python train.py --num_hidden_layers=15 --hidden_size=64 --attn_scale=0.222 --extras=["local attention windows", "value embeddings", "hashed n-gram embeddings", "learned residual scales", "skips across layers", "capped logits"] --init_std_qkv=0.0736 --init_std_o=0.0 --init_std_down=0.0 --beta1=0.9 --beta2=0.99 --lr_head=0.007 --schedule="wsd" --decay_fraction=0.313 --final_lr_fraction=0.0 --max_seq_len=256 --max_steps=7300
Each number is 500 + 40 x the weight over its row's rms, rounded and kept within 0 to 999. Layers, rows and columns count from 0. Numbers have three digits each. The size before them is the row's rms in percent of the matrix's.

# layer 2 MLP up, 256x64, rms 0.272, rows 86-192, columns 0-63
093:428555441448481448464543479425412497508470527541495530513516510483479502454509431535469479454472480532493564451428480494495467446514530517480441470455466572462502523522558518505541534554572526
100:479585542531496512513519493460520480492497485545576509480486555441464514470450548456529559461478557460478508462423582418499472484403485491427471523529531469478490500507470491533558465511565516
103:459555544475534445481506554513551528497459510549493498563528579467439457489468509536504517541547537446541486516445600484454543456449508576433533511463477515535476454522521514452556497537540504
090:502537408443487490503525562486531452546490466481591527559562460440576510514506500504498491522489568438485535411503546428514491463507505461473555494520488531482490472453526464529524479477577535
097:480456506476463520452541543495405448465532524488470518516570492500454570473491473521473496438515477464538454501496508520459540504563504477436475482532526493500479406578505496454626539460504504
094:417561539483541463518525535483490501406508484557502559547555499479446498568500501504533512490527473457475515480506495505394557504535489449497530460592483544472482423529500536572479474514494543
087:511550463435452530466493503511521468465527456495512553518488475493479518506527477505533469424475465495490480598494502440546493548529492528453479419572550490515544465506513544442437613524526568
084:547444439518502514488530533533432488480476550467512477474512467493574544445441507625479518496619454484516519498521535506520527499514497524500535508481483536486499551487557525474481542444602511
097:543514522474520505483560582470470458510417513479541477478586524472489501503502473513533494519539594491453529548553455476510466408563548552439499493482465530460488419547473471470529475451498512
104:460505535521518512461545501564508451545489462540547526550530544494499578554519469509502486447526491507516531463540508513489438547558426624484498461479502503464560400485495532436548499507521473
109:417483461581501515465490517503452493486448554506518532524533508481498452543438470481531456528558580527457599532465559469516455470490502512538465420497481439543483534536564534457464478500530533
107:427493519529453478524560561458435460511541511569554518467583528444426546528496539498491459425503517480468491466455526491554487491557492514480488471532509492479494459491488591549472423531537539
097:515565507539480497457564536518528493483528502548534474463515505492485533521476500456495510426583442469514490462515617472481589487484540537552557481571497507520421497524559444509516462503502568
101:548566552494485499455475522522473464496489498492534468539502510527485591497485538551495496457528527501481550487531547512499453489546425545406423428473551431466520488571515537570539452529464524
093:485513508502557479458507471522492485451544510462504493567548515456469465470475455487512474466524505500524536530484456503495484513424417486417492454611508514523483468578494548491511449377506558
101:536460515441526490425521514536502439546533480440578507525479479470552509481488520472505469364529530504482462449462501468519541436464511544480485438511513495513420498508504482430515467506553573
095:512497517511431528529476532448472473481480460554527454510547521449479532526463446520595527515512463433488486515503564471542496445499438483564548434480512472472533487510508534474464450443573603
102:533428470486460483500575470471490440486482459545503513519562525440495518464505466586511511458539440446481474480480510489466552578516454604460554497491477501483500515572497462436512428493482457
106:486559506500437461446495510521544484520517502539549553506453512517453528523485510565528495559498512443450546493486519374524472445399459569471453508523493488436507485506478442545510509492559539
108:520498533498448521501462563447512424410473522543533517507547501430485493491473518552541492435519534493529528432435482520508500411518396543434439485512512483492494430492502511463527542542486494
098:485518569516413545542567468466435446492500548497483502526526428496488469485493501536530470472577534526561530501487475472427510515504456580499478387558479493434468478500501524462480485441504504
099:472516568561588443477558532511525497535519503504585455549572525502431537505508419548542480499533491480500499414500486490487517506464474502420429490514466479512500501503521507595514487449540521
096:526548398482479493490614487506497513531511404513519475523604474515529517512495505568530462429483475475517559513517523461499467462532437447488501527555414494475508496544499480509464508549522523
095:472458416480524540453491502443533505519490486491511545508578494472485488507500477543566434496467452492481470466463479444489445444505533485445440422591443524491552486520578510455432481492533468
100:511513455512443531440462529469473436468462505464497494515486538434517515479502456615505466453494534546459484516445558431500532481461525597447504498482499442415505449513519482560481507521511556
099:487488388483504497458532489476490463460505480519500542559483548459530462447476474504538468461521432449484540467404486497456482495498461513488433531475513405485489397550488458490497502435488554
098:451526491454505506462479497543516432457379484469529548469542516487559527547474472524507522411521529494514470460545501454551520521493493490432548535520488504440550459496456523444539518428577474
099:506493430510571455488501608513507480565508457491489520438509550510459510490481511461519500519549470500558562507453538428424516430453483479406498467530510542530512518534516477453548445557496493
096:453466557484497454521535559534589497538495514509494556484569489488484524482492434565486492436501439471581558469527474491444508508518476515490505407489479567519417536521572471513500457460519531
111:486481455475497481440505506563462510478467516479625457499499499528497564527475444469502474451564460507523518509441528473520559547447431480513436516534570435478522483496496527488514393501541481
090:468471555555527470491524538502524420470454467473561509481576481407441492514433514535527459496535478479453526567488532502442446570480490515499537518488485492528480497475577566502543550466569472
111:473507482490582479438498460482533332526493466484541546490518568470517497520494549481603475487462508487511530538501515479515513506531476510440409474532487542531473508515552512549482469480510474
108:501592522504529541446531499526513465511474559446496565501514502533523524479516507498583494408524528508542632533443510458464507526466456509454478530504561520451546469540495474458572485501475516
108:499495540486532457486540481557481449423471469438522475491557532438474545524531479499600522444460558491533525513418516418520527505486491498463484449483542589507445482536498537503540533554467538
107:512529522508520495518570477493486484460470532459567503502532498536488506463472426473575430535520538453540586521463478508454568463537508512435429479460498483562443419530479530448515435496550496
104:502549523422495489463559488543514438508459472432519466499517533504511548508507485490505440361523478483497492527501494545507452518438487518482479430612485458500507490532489569465578504462504520
104:454453552537474472495514502480509492480490505581459462458484494469442579532457460499527496499489531459524515479473495443510494490493417517453530443498491504383467458593472471518565502464539589
114:529502535496534439417510486459514475569501485523547494514480525464539525455479434466498498415555486460483604485474478530476549503398543561463504497486463472511491467588550509545507532545510521
103:476541506474530535420469544515455444477526491578491493451500467496507469506512477514602410481504532517513585537469486461402522493437471496451524483519448539494402468529511496472471519489531523
105:440562545472546517453488561526432442509450529519547518508518509497527566537486479580530468511533520526474534427485499492504478510522492480492416520412506492539438527461536527550458400477531469
099:480487475471538521423477570480584466456566513516538492471572524503538514501521519522496515458512480444527551406425550488513484500461479489431421476553475504513493452535513545595524505529524501
105:530510436510463487537576501526493489461480465452520451500524502533528471542505456535560451491492504520588580461440482437419542522579458499505494447535523502514473505497499510433491503516508617
101:474476472555473475492572508544452499482488454557510492491552566512466514538495466469525506486492545515457463531526546448503501510534484535499570521534444498415491514561508462502602429492621506
094:523486450456554523491487568463483417436511462489568517476489454468502545585489476563516497530509444508546442540490519442391563463504442467485469513461522506481505450477531497463554490450512480
091:504533584504446488476478515478530494515482429492525529484486523409508516504469367460508483477480523460564545489501476461498452510507537536508472430480609512503470515484504535567463481419491531
106:452577496486520553424474480477427425482469480585541527512525497500473477500494520509558504481485564464541554575436551421471465500512427493455467488530426502542469509526520489476492513460492453
100:497521547483524467486548571528498460481498533533542494451527524472414481522511540554544488466544520470580545526431486525500410571450457540475529551486473477495492432509497593540482475441480477
103:532513466465483502463565466503494508450523472487512507413481454509541563487457537474530473524507452473501562460502593531454518478504562564450564503524502498499506414488521495504472542463496632
142:462542507484476499473551468505475460512470405486566563448482506422533558519441447464519480458518568427497571537486555413518525457430490505504517522562514474511466503475490486504505464465557500
111:432539520508483540465552482446479478547492480474560532446501476435448517524461514483581465438570472510514485472459485417530452552536528561549473468569515444459541547506531485448522525510545479
098:563567478525536513546523503533478498475437488522528495484525512412499527476466490541500459500574456431529585422473485525501501445469488476510438492576504464445493462508532498512573529506505604
091:577435452485481538471462456475488471549477479487502485420506485546458483439410513510499476494608524440508541480477558531510462456457520511433472427571480521462459482496543523501482475524545499
102:518484527507447488459627493441470469455447439540513500552541549481508491493455533478512541477521470464555563522422510521465502411464447507498475456474491515508500555510488553554553460457552497
094:439541488520444442472527468537506496582463478473519505438479485513502553486439503444564451516497466472498496564428520477461548520544544477535487484496508549510466488514487492529554477531632573
100:468455524550542452502586491532502473513518453532514489484440525477507477520512526549545442447512479464441570511501512469401450498499451523496505459561406553504543424521488510551490482436513545
101:453504433513512483480508526526515481520478478549553521534577501400470498472510478512573521548526512463548498602527519454505565500560409517517519477494467476488573550463489503460592515480499522
101:510426500471554546375510573514486494509502466532450504500546478496479489468525474514588465508521455530529547547509494482399575498528492480452486448542560521499446487486522544438487493507549526
094:479508528441606447492541509465525504530447473555574567490526489524477526462474493506585503501472562440522470439465505517483545440525499482535447466490532528446473487485560516533518473427544564
099:537493470474538476491550551505521484503487479536491542441492439448409548499490490460510474481539497501556494427516508477503499465551427474541445518455510554453489523467618549543557435495486557
118:480573491393528517489510520472499436536529484493587531534570449430436501518440486520518543478486566548541535483437557518498441498465521515451532504511520519530553512539505517435483560502485534
096:428492578489459459500510479542550488465458509475561461499540510498499491496479477505554505514490478521490598452471510491440520435436517512465520499500499370468453558554561561495526540510548526
106:397443534531511540453517495494496477542544526494556546550558498453428544490455478539528466515493499493499561497492525503559466551507481512441441473462528508490477508521514541489450397528465600
090:482451518503382485486501523551489489518461435465502528537542479404515541512490421474579542458476485451488503491437493448503545474421504457528556470479562478532496546493480509541442456486476491
100:503530502532513433505481485481497554512479439534554467467508553476494498582491471499487488403541524510547570491536528521390520553442535567487498458514494488472485497491565541520415423477476513
113:500409565503547465464500509480517474453473509563559482527501490451478515490451489512490498522539511466518530504451535496515473443504379503436499392549479469523471510552499510552569470495500584
102:486513526504509432475531523542485490501400500436472488516605520538495511526411549618508451503523516485471536461501495511422436454485535514466510504506482468488530437469537490492506541441536538
097:514524440477491460362563470510483473456481494571506458479528448484479541527499514516639545443547508475511481565480502475498473475485453444485537513454456463485512547496547482506502519502514468
102:466504509457540518432482472510513523530511424514499486543548493402488458495499454485565401461550487504454528477473533455495543527408456583482473471557471466466535505482502516523463443479513567
112:405536462479461538464538587519466469464529490591480601526519483490484514506490532494588442509499492517467539536511480486458538581481458484460504520532460509455455542549556501461549485481531515
097:523508573444556522421534500506488534478488499515590541410553565528471535454492484522523441537513547500577521485530498492493512480553465529491526456499495547566485482532476488512528440553550584
099:463530497422539437508518507519431485550479439480512456496489594497465558486472386533515482487563531525483498549438490473501526494481464505508533552528433467466416471545520484469498434484506535
092:511449440499398436551541481533485397572534469493534478470478519493537531512520449531478503458501497437514462432504523433474508495479460558439537480513533523515511413509465536500458520505473557
093:468458457497442470474497551531501481452447501489578504444560522486541583568469443501538470497508486457531420426567494433479516522470522471498467465500521549530518504509490496505425499400520520
103:467574524494441473469520498469543421491479534443500515530536518509534592535477466561483477440565475468471490459439498509487456469435519555498490465453562430434473481587507500490472519503485550
100:438546535463379494463537498576484515524496522567513519436533499466503498484495481467454536529492515499532572539448541505452548500492487483436516433475490470520431545565519527501541572542544526
091:410532550488486495459496461473542422564481485442590459491495486516502522472481515531527466449521476553483542424442526443486505564494526513443440498531485521565523442478533529465417534479499507
096:503480525485531452420537459465477494549462427566454459435535509531421563441464484478534451456535473485469497485450494475550456490522491505514457500589515505481511456520533473560478481428570479
090:513516577438521506441569472555508491448422483435453502431506498456503556501422559562548436492493513542513491500477477509498521495467510546553478518489521489534475498500524542460537526481597427
091:515565476464456472514579497463431481497532421531541519515492472510419574480499476523533470511493525385539513536569532496500462446553445444505451532448469524478494517482515575511500488480477465
113:528530488472517487458552550545471426502521407553487446491531514442504501535485488468603523471478504400447470572482478521520502539505461578532541443518501478459409499492503508477490515490536520
106:471544458495533513486504540470523485460539498556590468471511458450453563555429474480503500400566480484492582449430534453492503507493491486500467505493555474503503505513465488504553599505522568
104:461480472543529466507515488463467477479460448476541454426483548442445544465458417538490499465466467481497506475469552487515557462563434478467504470582585577481498508569554458516468504502489486
109:534480570463503448464531584504442493423475515514581492498504438458518512500484522531481547486515533517493494619426543499501466499451494470505491436565494494552516493531578554522551502481498549
086:462510492463555515391558569448501429503485522498576557443510531548550475480523536449480562516503512516437508545473500400482533502468469464491508500462472480506510482485540571489506435473492547
104:513467565480499541490536518489491454503515502472552449489508512499430511483401512549490478475526477528484476564471542500525405431469429438503510414508554514518504513464522473497473549406556551
103:531452528510464414444520562450548491452501489532531451522523542538478530527516498520507472438502482449574493502516538444413540563451510480470552493539569539439438435507506529501554522471474517
100:532557472508453507430485438490526460468548489478498419530530492410515546485475505556509501471557483470566502575443523502517507506469492546467514446505502546528427476523551486446440586512484560
098:506530447478509449515546493472478480490473494456437439475561518472481581457485490596584448493523519472542507524456495504479497415436489493425522472514470512496494498531525443537538508452449592
094:468487451502538454469560564453401525538467494531611496505522464560473459502473467547473455524486523476570503513478484540452461526460480483512490425511461448499513439537565489532525481503559547
105:441562548536549499448563488458503437419449482545592517527459443511448544530507493487493510500477558536536450453477521482464534448486498504517507497558451550518487470557526548463530421487487540
095:499447591474493465489496475448570504450498503528524526515535495437503588521470490576521529522580515491529550532409555498447466470466499461445547456472549495515490534530520534451518456535506564
095:478506520538474451433607521494469475503537457475552588537565489496500454497490468488493493485546498533515545481413506488426538539496476449540460547548573513567506533580484479495503468535541481
091:480506433472515501470507489523464487549497510461526488436451579522536510561481439549505480522530458469475457474429457434564573488507495483486468345473529489544490519454488498502469505495512545
093:531439505580524522471594514530423531531500452532527507469508451438476453504450478560454460494477525487456504487438498482415497518498421499435492508479530461451502479531538482512566557439497465
102:533541411481502515480521573509432485462478436455532522488490475492503514501512478513493430493586554506482509435516522400434455526529495502493477420457541573547435486486521494504472557473479538
092:504552425451507503527554571460495482501483501429499535528494459473525559522442444527516513454536453480547529523576471550470507403452504481579531515464537495468422430494539526523524512494509540
098:486464546478543536467456484405468446517438508468513484514565474440453442553470460526540449504550508503539513541466511436469456528488526541492485472530495470541557522586523545421500538520548448
101:562521586499482517423532584517501428490491465468485555537524547513447487510507474498533458497499504478555526503498505381498560521538446589524472481494549510432479457513499502501489458499531430
114:495473521524485439485571486482432514498526514474525483503547550490483561517448432636560518457506543508470469465478545463495382516491454501473445490533519541446483542528528505554496485484498520
111:455524466518440505430518499508459459493451533494553498520509567460475531498437489525555460499479478554531517432410552501529533541494480569490455465459530535569499469519537450506504420504581448
093:437529549561489492475494536466567475541482511503529431473443566455480491544449513505497524470496446510494502543434544410454536496484510572456481450487565422446533509454564518528513483545526503
116:509473496511485523503507580466540464502455456479486495519608531506488524479411482509524477511563472446506475534441507515490491484439467458448545465511499516383499566564524508517456473532540584
093:592521539497487561414526489502490451525494495513492555460450489452503511511502501498519523508544542424484494517580524488520416457534474574519525411450570538484451507590515484524496521516535514
109:484484496506453436413564498452442512528484481505526466445415510464422527485515470495535473519536463463459498436493570376469530501508499582506508528463490482436457484511524520474493457484511467
088:502540505487433503510484561506458478493540460474511607434502486442429484541423475495514405509496532498448508473489527508425522449453481426501530568479539491492442484525522477516576478504507456
094:458464512482452504482527513562451431576466502456553477523531501513448505560483518546541386539462454447447479496440502444485488523585494513526451493506527515544461518520578470525455549515496499
120:504521528488475460481515546519479394448467435554512481507581535491523440492449463485523501457520547486545496496440560541448462395483475503435561535483468475494433465519517496438486498453516496
# layer 2 MLP down (transposed), 256x64, rms 0.268, rows 86-192, columns 0-63
092:533457551554509477539462490490548484490406470462485498517509540524528489535528530546564483463528501529506481542447524521538546571473467461474574506527444425513580506462475503555460501419437448
100:493506441569529494446509475529509522496561448532484550465494458497573448484446507543457558455468593510516514496482479419504537565491518496471579517516526433461516506478450476568519572480453485
101:405474584447535436535451492538591498488504481523473590532459600500485487490496528524512502549539470447507461541513478510475463516440459477499542535468467565525464532485461549514528544498479490
086:422546517428536528513495458506502450448563517555511522488459493520515552501471510474450520503473484503455413505505508465594464467523471418551498514507558452430503463460544498510476490507534399
088:423520501498474479476491553509596493501445580460514440542512542518565507490446421513476537506494496481428430477548512532512518475536506509535437500521536511455455511489601469445525509513529558
090:528459535549552540496542465498557553537461526495484391488519493468503585519475489589496473490535485466532594530508512514446470472516526468465510474503502524479493564516560447437550512517479416
083:494421559560531471482516420516551510541453493492474548519597495476580469524456514475523581501522485493501493469542505566491524528495507500526465538455510435525484545537528463515551399455511462
079:491561457478571541542426520541446502430486513481483579511531460564510505544502530470523445554437518485506492554506526521550422476483433513522505529557436465547497507526516480473540549435457529
086:563537528502499507526544511478537486468401515484530479545461492457495449459574422466546455549509500453527456437480440537473466480500538438513507549507496520461553463478498512486536607459527444
099:477488453498471452564496537512502449461471478468520475501492439574488542461544396476444491433515537520478420484512601474550556475454526445496522535449502518504532499526434509477543486480540547
114:455500549562577501433503428533464513511549559483421579535465513509477511489485465486498510543532485531510552534465473523587523430497545507465523495521512465554444509474498472385492504526468480
118:496472482512507444582526499583510509577513490564537487545475536463567436533477504439462488495518484534576562441512521471523528470518477524528477529440483498412529537515523580503488483428535531
094:501522475491493545503462488442549465468479461584467498546457454487514483491565446453481574467484461449576477517509512468546569532470475472522547499540492461590495521505488382562472523501502508
103:517484557532429523479481534436488531485516488483496468485490502516629559495515488500502547528497530473488502551574501530503449485562450510459472496550553500463506447464501458530495485606399534
091:540537501528484462489487508569451561554473499461433460534507487482480496472389470515477526463531539475533510569519480495473510432572474464459470500525537414495468458548521521515572407514511526
095:530515473540479514544470547435529569513518500474495439500436496516494494540502506526493384451418495525487473495515538469502499510429429477480501455494403550453444549443528497467455533465550515
096:513499537522470486583504564510517637501489541479533388521507471504431462511513546447483466497524496483536537546478521513568529477529454473511532476433421521516525502508464485548468493523477551
095:466569453512474559502547417505572528443544573501499594478509491564521555531517515467508549537548524527484508500463501478462521550556575470463501464480415514486478472512547481503545513452491456
108:442484468471401499512512501452475447484570432453470518542490548468472461483516485496382510487462459495479499551530500503409552506513578540503527543510495441464445501480465509529507522534570499
107:575493582545458495594521520507540441520478536435559512490476546408518524581465496500457465531499554497501497540501482487527445495474490509464532540520525520472502461511416524573516563544482523
097:532510522477527508606481472443430516542508536523512507502512505465503538473487401586513492542510564564544538474541442532500471476461519572574518477532532459478552507508454536507567502450476468
096:472531559415541520543574437451559546450530535514504454516486479479509476467505430528536483557528479447511539542568467528512557503445504509417472534478526441556449474441509523501536539503484477
097:527536466475507532572454509485475562483538568526443486454479568456524512504449571434479546543464468438509487545546572560487505520520491536538511510477474528501546523525467466546384461502473509
093:543468526491505458452498467561466542497486541537532538535469521510463510550541496450506570474493522514506534482503551509473522556463455487510531497439549402491506503483357528549496479552553571
091:494506484568465539499452555518487565491483549469541548561473551479510439444503497531491525482415500541460477563487466497427539464502483547521472477507454470508524494405539420525505469596484505
094:502500487504500521437491554531578565437408497518467438558495496531490501567489546594493523481594460507518495484480481482489448466478449470516513442551465524535463572465450530455515514536488487
094:487541481581531494527453440461445513474443506458507518556529569509547466529498523464508548485490520522492478566623462511578467486521522505451479585522543475446534492487509498540559532472535464
094:468526457504625522510436407503554521471562470489450552517529449534505469509496462538475566510468502474478513478525482492506483528505458537438490573431490457447504508539539548469521549431487471
103:507523511476538529538549590506616505502487516490378530487480530488456557465490471516499500445481418494553575481481523577501524553558517470525496563495564547505494502502518476507506478497456492
111:478405513486492549496458440511482581502517506500597424498511491532486463457488554452424513510478486521560479507473527525534522494459488479605475541569564499512540495437481513498468435468510485
093:471441500485467550493564473484511537509524504489564467529538453536421463415476497416533458484486479555474575468508541541485517511483451530550493512500494442604463486448499454513491541501543569
116:502483470476528475500538479491565477426554463545506547504511474593523439476541447532498467481439498503462404531463464517514485527546489478488462547477495517506485439482499420470491567511530385
105:539502576543470606503525507525505476494431540492487550514423490476516521474540528456473519495483543464505515539477446523456491479503538430493561524482582486432456525479559466443538474548435553
114:479490566504457532521501498531496500520511531505521431482495474515535506542549496499496567482610504440546548436516553476593553496503510566586547452447486513435440526514466521509470501531442513
119:501589534502545480518577486539505489446504520452500489529502508544447490455412479496512472482548506479525600527532493567531512403538542517604505497498525451549493473499538481458562459494511504
105:475482584473498483464555427540478484499498497430447484500458511473497446479480508469516452511402588492456526514578530508527473500527535488516472520523519497461487449511492451467603588505437499
108:431512548552458546532492413509507493497550556466501450504473592528441495504438540447495544523510445499467491549501530471506572454489493568515503482478549467452523489534445464586528458544525506
125:498524510519518481525506511473500573554504543509460496458458540482524541384518483465488504490501485574473587500513427508493584540448485541482529486490574471532482478565531521579496491418477550
097:521502459532511544542456485583459525463515521574456526476435523543572474466625532477490449502437470496507485605533487491493489506457485532516520511531483553533449446513521479436530506528497472
099:500477566488501528515517518508444511502394524453494445522438495555517495493484514530491561532533462539462548516548495534502568481507549453508532521441515476561489581449527492568449437519561426
101:509545539542425434558550449538484500440541447472507494520454541513517491459453484472465506528471534505528543592591454516488502554563487492456486496534533498433478483435452446528540556505494482
101:567553445555487501570512542467489491563497504531501477510457523614575486455527451514553519534529448526524514489510459589512447544515484564551498510544480454474494536465505565479510520493493564
101:469512508414493595472455459488494437568548526430523475521484514450547442482568542527500523460507508472463548491525511495450462470512552531475510455480443501547436479566466490547453547540510551
089:496474500585481531544491509576494496522520549458503458492505499458522496520528474491518582515405490511516416474551458522491577508484563477507483575525549449512472433490504483471462479577513588
078:460466459557498528516519542437515463476605522550496553508457474510525522412584539477437475557395469577523524521503443494487496503500516483504517511494469536542497557523506457561494538513497469
108:523546455545485497567479464511515478436507497570436465482446442508595476500616519475527442524462435516500512514490558483550528505470481600504490483438499562474458528507533507486477478495483506
097:462535516448484485553498498551521543455465536515515459467472533490522472455507540533461538544507588511590580504489510459559496547474497546499544610498479470519469440442487516465493484508406523
098:450543458506449508477522448524477444452514534502533485587464495507460502487508522476471499464491408509557502516594478504528477511534567456475588555545496460534513482449502444479456551425495560
145:477473513507518486535520364516512495489504460480522547483445475457562426536443509502447563472470546499542560553566479468574507510444518481501547569513549454457520480480455532511495498524548487
112:478521491492479528512452469377481507531448478519548535435503476525534537516527522489476579477479462516585480559547446513581471528506460528616530486520494518479487514459513477528474502570467467
095:566589500537517576506473437470415552450573530513497456486515474482502516536536509522436470481482481482462493497554432411440529441436522431495510505519494495532504530550436510489513511511525520
093:521500438447470534485415461507536517538456469495500503450496484499552460491400500507473454482538499451514524447527522495524456479497470476529495517557499548413498588532629473466537471528503502
118:544490492475478510497548465492567548465479524533421562522434569583475515529451500448456533444472447451493544517467522551508507434498443462512470470451524474514517531522533576531488472445433481
089:460423514524492521537411553544588486459484463394566515480504483518491494497452447488485565518531484490595540501552479473473508513500480471509471505521515513566476494488407449470551490532481503
100:539562456538535481426559537529565520446516504482479556461483569525462499514545542494479464512522514475474519579586493495518502517481513498552427555595476508562479470477456516525518554496483431
100:549503476492509552470523483486523555478548506449501471559485571568474456512502531487446569535456536526512466437530508494476475547529467552534499484541408538508484485583575447539420476503449517
102:475478484530553513487466499472473551481554474458485492524514547520465463484542488467483492549440505498434519499576445497483529407533520452498569505506491481514534430492567434522511600483549404
097:467473539456531547503439460509509551517503511492508567447538509510529476421533441533528509509380512456503461486478494477516473490445498455510499567422541435512561476505543465460583548495509455
093:461486487495508519474454454521491421470521480508513439490533514474542552501651468476542576501440421522505408495496504493517458556472463496490510455457541438493514499507484472475500459466441508
132:551556495452520581570515524428532541542513481401533507506479483506427501545463463494467516464468538528500569536553528492520416449440492492525538546538519532497479499462455514525428531465527481
090:541520425442489551492492448470473502461525502538532468487423487585443511433504552457426508515439518518504466502509506550435524489518415466513558457508501573483510435515481449529450488469515457
113:472495556563489545536529473525506509449508519484525523569542521514522475544385413505465487571532564498479560502522461536523467474497555544423469495502501446495467519483539490538494442568462559
084:548520454514605499518525472402544469495543515567531575517493531575556500511535484541455461492540516514493479512559535549483494476602544519502477536490477552479489540465518472460533547512496439
107:553453527560537534573490509494498592503529473491472553542506547513502513551478489492407559466515510526510462466526480520448561538512580597495531493511481444500465510426484471518480431531470462
127:546482553565472567478509487564556483518414509497493468540446471430538501536431504501456487533537491431512503530497454510489509496490436373534518502514488423508540499521445513497502460553468467
106:488493535452497473468496475517476485516469509487500433482513428567527464508517600503433434524480474487468477496477466541484404446500555475412518569485416469537511487467536513527441497506436540
090:528456521506584589535482489473467472501511452508501460530459460582525484440518501471449412491484518544475480521526452546542501502491407553499545530592412513507479466513533497452460496497488501
103:465473533479480555530518397556531541525556505465539541523545506509552494541457485465429562473505522550473508551588515479506529537512527518516525473533476412494586450508466475484557466547470529
103:488533473500452531552523563537468588488579505518476563493463539480546493507612547480528438515433463524492474524513486507466525490485495501498506552550447492513518581545532479446578511519452455
094:510461541541506495427523467503571468456497531486530425569486479507508545500524431544457510487485433440422487602512494553520549485464526453559509513536490505436501537454537532430531531510529508
088:405401530505490532552467510499528509516480509446485449517521560510480470396493394539496483455559541506456448523539451511531482549459522524502416500477470487485450483519524455501498462491509464
087:467491419491512445485487499464543585501438562569435513561482536528495484578515489522476601514510496554503515566485515519483522555538509510604531554488475479546502489491531495487506464462554528
089:550538525511545504520456506472456457496447519533504484486399441482508537427492475536501524552558408556525510518544501533513478453499539459462468576511499502500493479453507483416446585488499434
099:538498530515442552476554476478499573564465422486455523543467492522590557510469510503419491499495494506413478512435475549466510472439490543480494507497492491500430559575525480496485489510420535
098:539409465462520519504465437456531511523519519503467466509461556501503460503464576520451537514472413503472474388463462524477528461484475569476490472467465525462570442473554495499549551477485457
086:500469516485513583562542505502425556512520512456521500523509445522488445480594476503519550557483544465480514533516464587493489475505514547479449547499501535481543599544505418570465479456484494
103:509501548412489490523550486508544486493500530545522455457518550538484514486498502430509440504538530460507453432472424479506474483458474427576526482583488459491486520532496531439476566519586431
088:483453485418508549413515494499524553464540457480500466468508467554501515498540598478483485482515456475423432495461465529537530535530534474504499578440441438573535481461507515455456502467500471
085:450415511496533522504484507502502519495548578499467485529472507390571492529526478481452519504533486579552474505471464488513537597503529543514509512531560452579541497471486448446455540531454532
123:504546438451555533587499513533502512491487521561545499561461461564509537437511506481566517432480479413485489446499537511527498478460439494500551422480507451466511487430545540471475452469457469
108:551585465458476498538450463462517529491597470563504489470504486434490525591541447453470438512464494546444511451472511487540480484461452404538431506492495506493504576501508530496503510469509528
109:495490426576482464518525550530567515498528437535473450446530503481453457469464461481489432505506577455496456488429515574471441534561540516446461469486488533550568461515517472541509464530495462
131:588520575535521496573510533461493541491372555484561514556488463538479499513471525506492542515445500479557491527518529532490525486473543460490499442520473434522574502530547535541540438518462506
086:549558493519460510575508444528450531488505456555499486530532454507463533532547521532515449455500483519512534474490527555522513474519533520525548565602564464466430493508516436473463581584512469
115:518460526462468536495501509478472533541523505505468478449446511554492539526468584441450474468538504625510543490533566518484444526482460507482619478472469440543538445499509489452513480473461514
101:477466529522446514541513546506554532531446467486473537513430466565448492492610450482475531485472470500492480501557487467485516533489594499543602473553515465458449450442540520473520458468520512
100:487484455474488577509485387531533530502502484554434489527503509410474523532504544483498529459490445493553504457447497516541554451479564453527525463522462498563458534527518504494416417507529464
106:595558504497456490594552525494454492485515505464447444542520461521541545500412462487514501492444534499527470539464535486564419487519534481471484576542428460541477526478498487556481489527506544
090:547541542446536454520525486488520584555511443515553502431487472476463480473491481478502459578488467465485517440464428550541567571509483529496460490488462522478458509454521501429555535530584473
101:464460475474545513495492416475545487498575494531509491493482455516514494500616536484524489478444422505548447490550530532415405547465550464499579495497470491446522490473547519490529536482506470
089:515475577484465524553491459519574544523535528530434545552480492467518522527483571497501535476511450497560464539489527583443543472433532407513566498525490520471521523478448521426528485555515466
099:487536449565533525480498492512487425537529459509573538440515444546408547500479549498507539494519523451516433527571553450530473473481462501513555509450505520477519514421522476491511489433420543
088:503513557543468482553479533440532440478489549489524516615559440468530498514512538485510469511458517540440529461555546497427458537489543485531580577513428488463484447540520512472534484499521486
098:541450497524477498495491506563522522493559512567507504434496422505466428527501518542463476528403492542479528427458478483509586474481470499557502592475480515459550496514540428512449553515469469
095:468566550506544527531423535414468489565481471469528509524488507465501495494591469487480553567468470571422490503527528526508512561453517479466506470436488473530505527467521528516543557553537423
090:475462501557505574470513448499512412458483469554547479512464483525513411552601538478492550520514469482468435477461481480493510563510515523513513531443453489513500573499493529465430525583461486
095:562503592484528521520536506497518591501444492473456489515442575475500453560499442534464578558537506485472518525591501515479513460482546442490525535533515497471545474561452461510500460428491515
095:426528500524443563505522484467529542504455503443555494491507469506472422502558511479530495497482478559501398546512466452487555478561538470506566576495528467557469461445445484493493450468565518
128:545535510504508501535527501467504543541476574440531506502518555534554539590480440480543580426583527441473482506538454516513506488444529473520514545506567507488487514500607472543492541491481463
125:428494522522439537522575499578502490523396470481529465551440495548436490471435509458450444429546500507499543521516457535528525465553494534499502479481494453559541489465456499570521469511483534
090:508522480565496558499478537474491486488532553427454540501407490498550491487476585484455505478445495501477419501470454480447449458573483519479506508518528527480498443412475515517566470535523587
117:456495483551506533475465492484490540519476480468472535498567509576534468561464573509510500481487481533432401531481547532497472499504572486497486498455511426465429502509549505483448466561395551
090:514478479546443431577513487413527522519487494485557582474476424534505528434557466523434497499547494510505513487521525516568487522493556496452516497426518499568516551485544549483529476578486456
114:478453547485456452483582511425441560566492495396569527507459454509396476502503479477426476501523544484483482520539536451476540522540503522490548531474451482511510445516517501510460478510553525
087:463473510532559467485460446441540492519464545510505470505453495551506495483553483565523558517479410512542455536524470483548469591504482535499527442511481433508558581461466517506437442514524567
087:543459490529523510548540484427484513507507491440514617422434489520555439504484536489487479539432490500463519548522555526521524563513541499486501541551514499528468429483488413564499568492497516
134:486467509540430514524494436563479453483501461523462543526484514465477498485452514491461516452449576468575413490522511551503481443499443468429568597481503437462502477505476468504461491503457443